Weights of a small transformer language model: width 128, rotary positions.
Each number is 128 + 24 x the weight over its row's rms, rounded and kept within 0 to 255. Layers, rows and columns count from 0. Numbers have three digits each. The size before them is the row's rms in percent of the matrix's.

# layer 8 MLP up, 512x128, rms 0.358, rows 496-511, columns 64-127
095:130079131159128112105164102168136139132101124137094099130141125159084131145117098133101080115142175155151150136122106114077128136101103148118124100109125153121134109132153160141132161123156137
089:139108140109155118101124146086143108142103127130113128127145095126128139179086100154096140120124142165100145113124090152132120157092114137150104111145153129063134094134055131142126133121153106
101:090127122101115123085133144105109117120170099121117116148125116138135096133130109102137098142149124133112110142135120197128094173136124106111155153134108117169110099107125154144101118121129164
110:110106108106141149114119115070106163128125112121155117169138158105128161157149138086132119143127135156141137135141129091114088117095112131142152144129132143142149104152129156123159099165122103
100:140129117096143118126097085070142190104136159138127157116152109141138124140104149089165127134172102116156108125079125115094157123148085155118142082102132141134139095138148117086103136157141135
112:118135118102143120121112115133114132094161112125137098136071103118138139164108139121124130099142156109095121087142091164150158142082130114154150146152163093126134100149097087154148058139104131
107:127153135117103148155135126141102172124114128112106150103112118142098139113114147144147137141105158140166134100147083158087135156088115125134164127158162141146104172179188130121119114157144143
094:124088137123152126146114129140125121118123135166130103126107133142102139122094163113145122096152122111108116122127096110119131118132106136105174156131101096110087172172123132108114146155125123
092:116159116086143094077135155113109137130120137103139116125131151158146133122154091068129142147120141137160109139136131102148152168092146136126106100108136176116134149179146146124138110106149123
095:121100134111127124108160115154109122138110092166142132154136140089102110153092073127173142094050150148151117123121127118140108125116137132166083137148108095113130104130111145083154109107125076
094:147105125085138159147114107085144149110128115137162122163130110106151148123123172152182141168129136187157115157096133138117156152169127123109171127132112097134123106123137114104159119139135101
105:097129111096110097112120090102123166132105104137101138116159145089109164148143113146147136105137123140124142149123113182146117118117136129111134106129134144100125139142185158144104119188166158
105:143153113132137101096116157143118137112142088103125117157124073140124122138102200129127144132108134105130120101139102103115165143102151116112170120124149159123131130169146149136098093128149181
108:080152105108144173119139082097134098062095147131137090118148130141136138141120147148082173101161120152122135097132136153152129111141118142100154128121123160175136161126150137142131135116110126
102:131121128088147187178116166133106121122107154107101166136148134127122133146106125080144110150072157141129180109106136125144147144111118101147135107110110172107142127136104063155159103115102096
095:179116168125106148153117106122117157098138091158131151105139122132155103153118162111090145131068131102151101139153123142111135113116138120097095141122114137149088155128080144113111139104164121
# layer 8 MLP down (transposed), 512x128, rms 0.372, rows 496-511, columns 64-127
102:084131123124162180115165114076151112114143153141105141101107096136095136112132086152123097127140133137103118097142169149120106113083119187144143123126120163142131081123085127142094129120125127
089:136045128194119108106155147185127118107061149141078133097120133119124128142085100158140137135136110115097147157123129115138139123114100137116127124132178113111158180121144076138077128142158113
104:117118176154072119115131150140155131145156104105144143116121107155112174148121084117135128121120156092130151142110160137088140128115106109130125173143120107106177090162077100127134092167119159
108:098071085100172143123165108116142092126088122116165144122150148112143105107119137159146102127117155134147125068126149088113102138119116132107095149100113132114050136084099163136162117105128142
098:124124073104109163147133145143146130136143134132098149115165159129129090152130107156204078116120102124113084109105145133147131100157147126127168136091121125142085121113088100120137164154132095
101:107136140139101120149097138115104124094123173128100142103091119162136119164147143134087100120151119151108164168155160132127137126136161136155168120142100158131098110119132103139107127128128109
111:113122104099132090172109116140096120071168116119132100124116088153114144070150138137115075167166148157123109146138121125142174167154157140153141113150128127130176106157117164161149126113137108
099:092132082088123124119123138105141147173132124110171114102118161150109134128153139106131101094139100155136164147082120108067142119194100126115108137142083122116086112083107165152144121132088124
091:126115142151094127169184163123142123135133107125097121148135103139128136144130139088166143123102107145144164090153126172134146080144113143104131115110170126133111121120067142153134099139127136
100:107089155147068088139115159109110146124127138117107112131167101139145143124126137120155105125086123110137129128102119159110142104112144123095128130183177101124077142113121093104123152132135180
104:154149138179105102134154153185129134118147163158120130117085098090142183146121127155138124150107119086129135092158116089165092121132160111133127124119158101113126141127119110143115116132124145
107:144087108119085114140121123167107128164175165158163094162150104123133121123119117146130092113162165083087134130127173139148092106131151107155102180127168116146123159139121124118131134107160130
100:138121165129138133102135138104078113122153148124135117141116077142119127140161199090109102135096110115146131148144117137117148097148122137134133123123152108115132119102093147102105155153142147
104:098109164139120068131115110128136136180139113086121124133137139149125151166091144123142092153155133177145094132179162136129122099129147110127135118083140148122116087117126140108154115138145123
098:150150122124181131110175105164131162115167157120122111136130125160109133132128173150097144119125153122106129138107147114135153124118116104177092128135109118145119135110111151119150150118158121
093:134119102182131119080134123141166155155162100100146130148124144136141147112103129124126143099150182143099175128114170158164147166114101141117127095144125126175143115131143123116158108111124147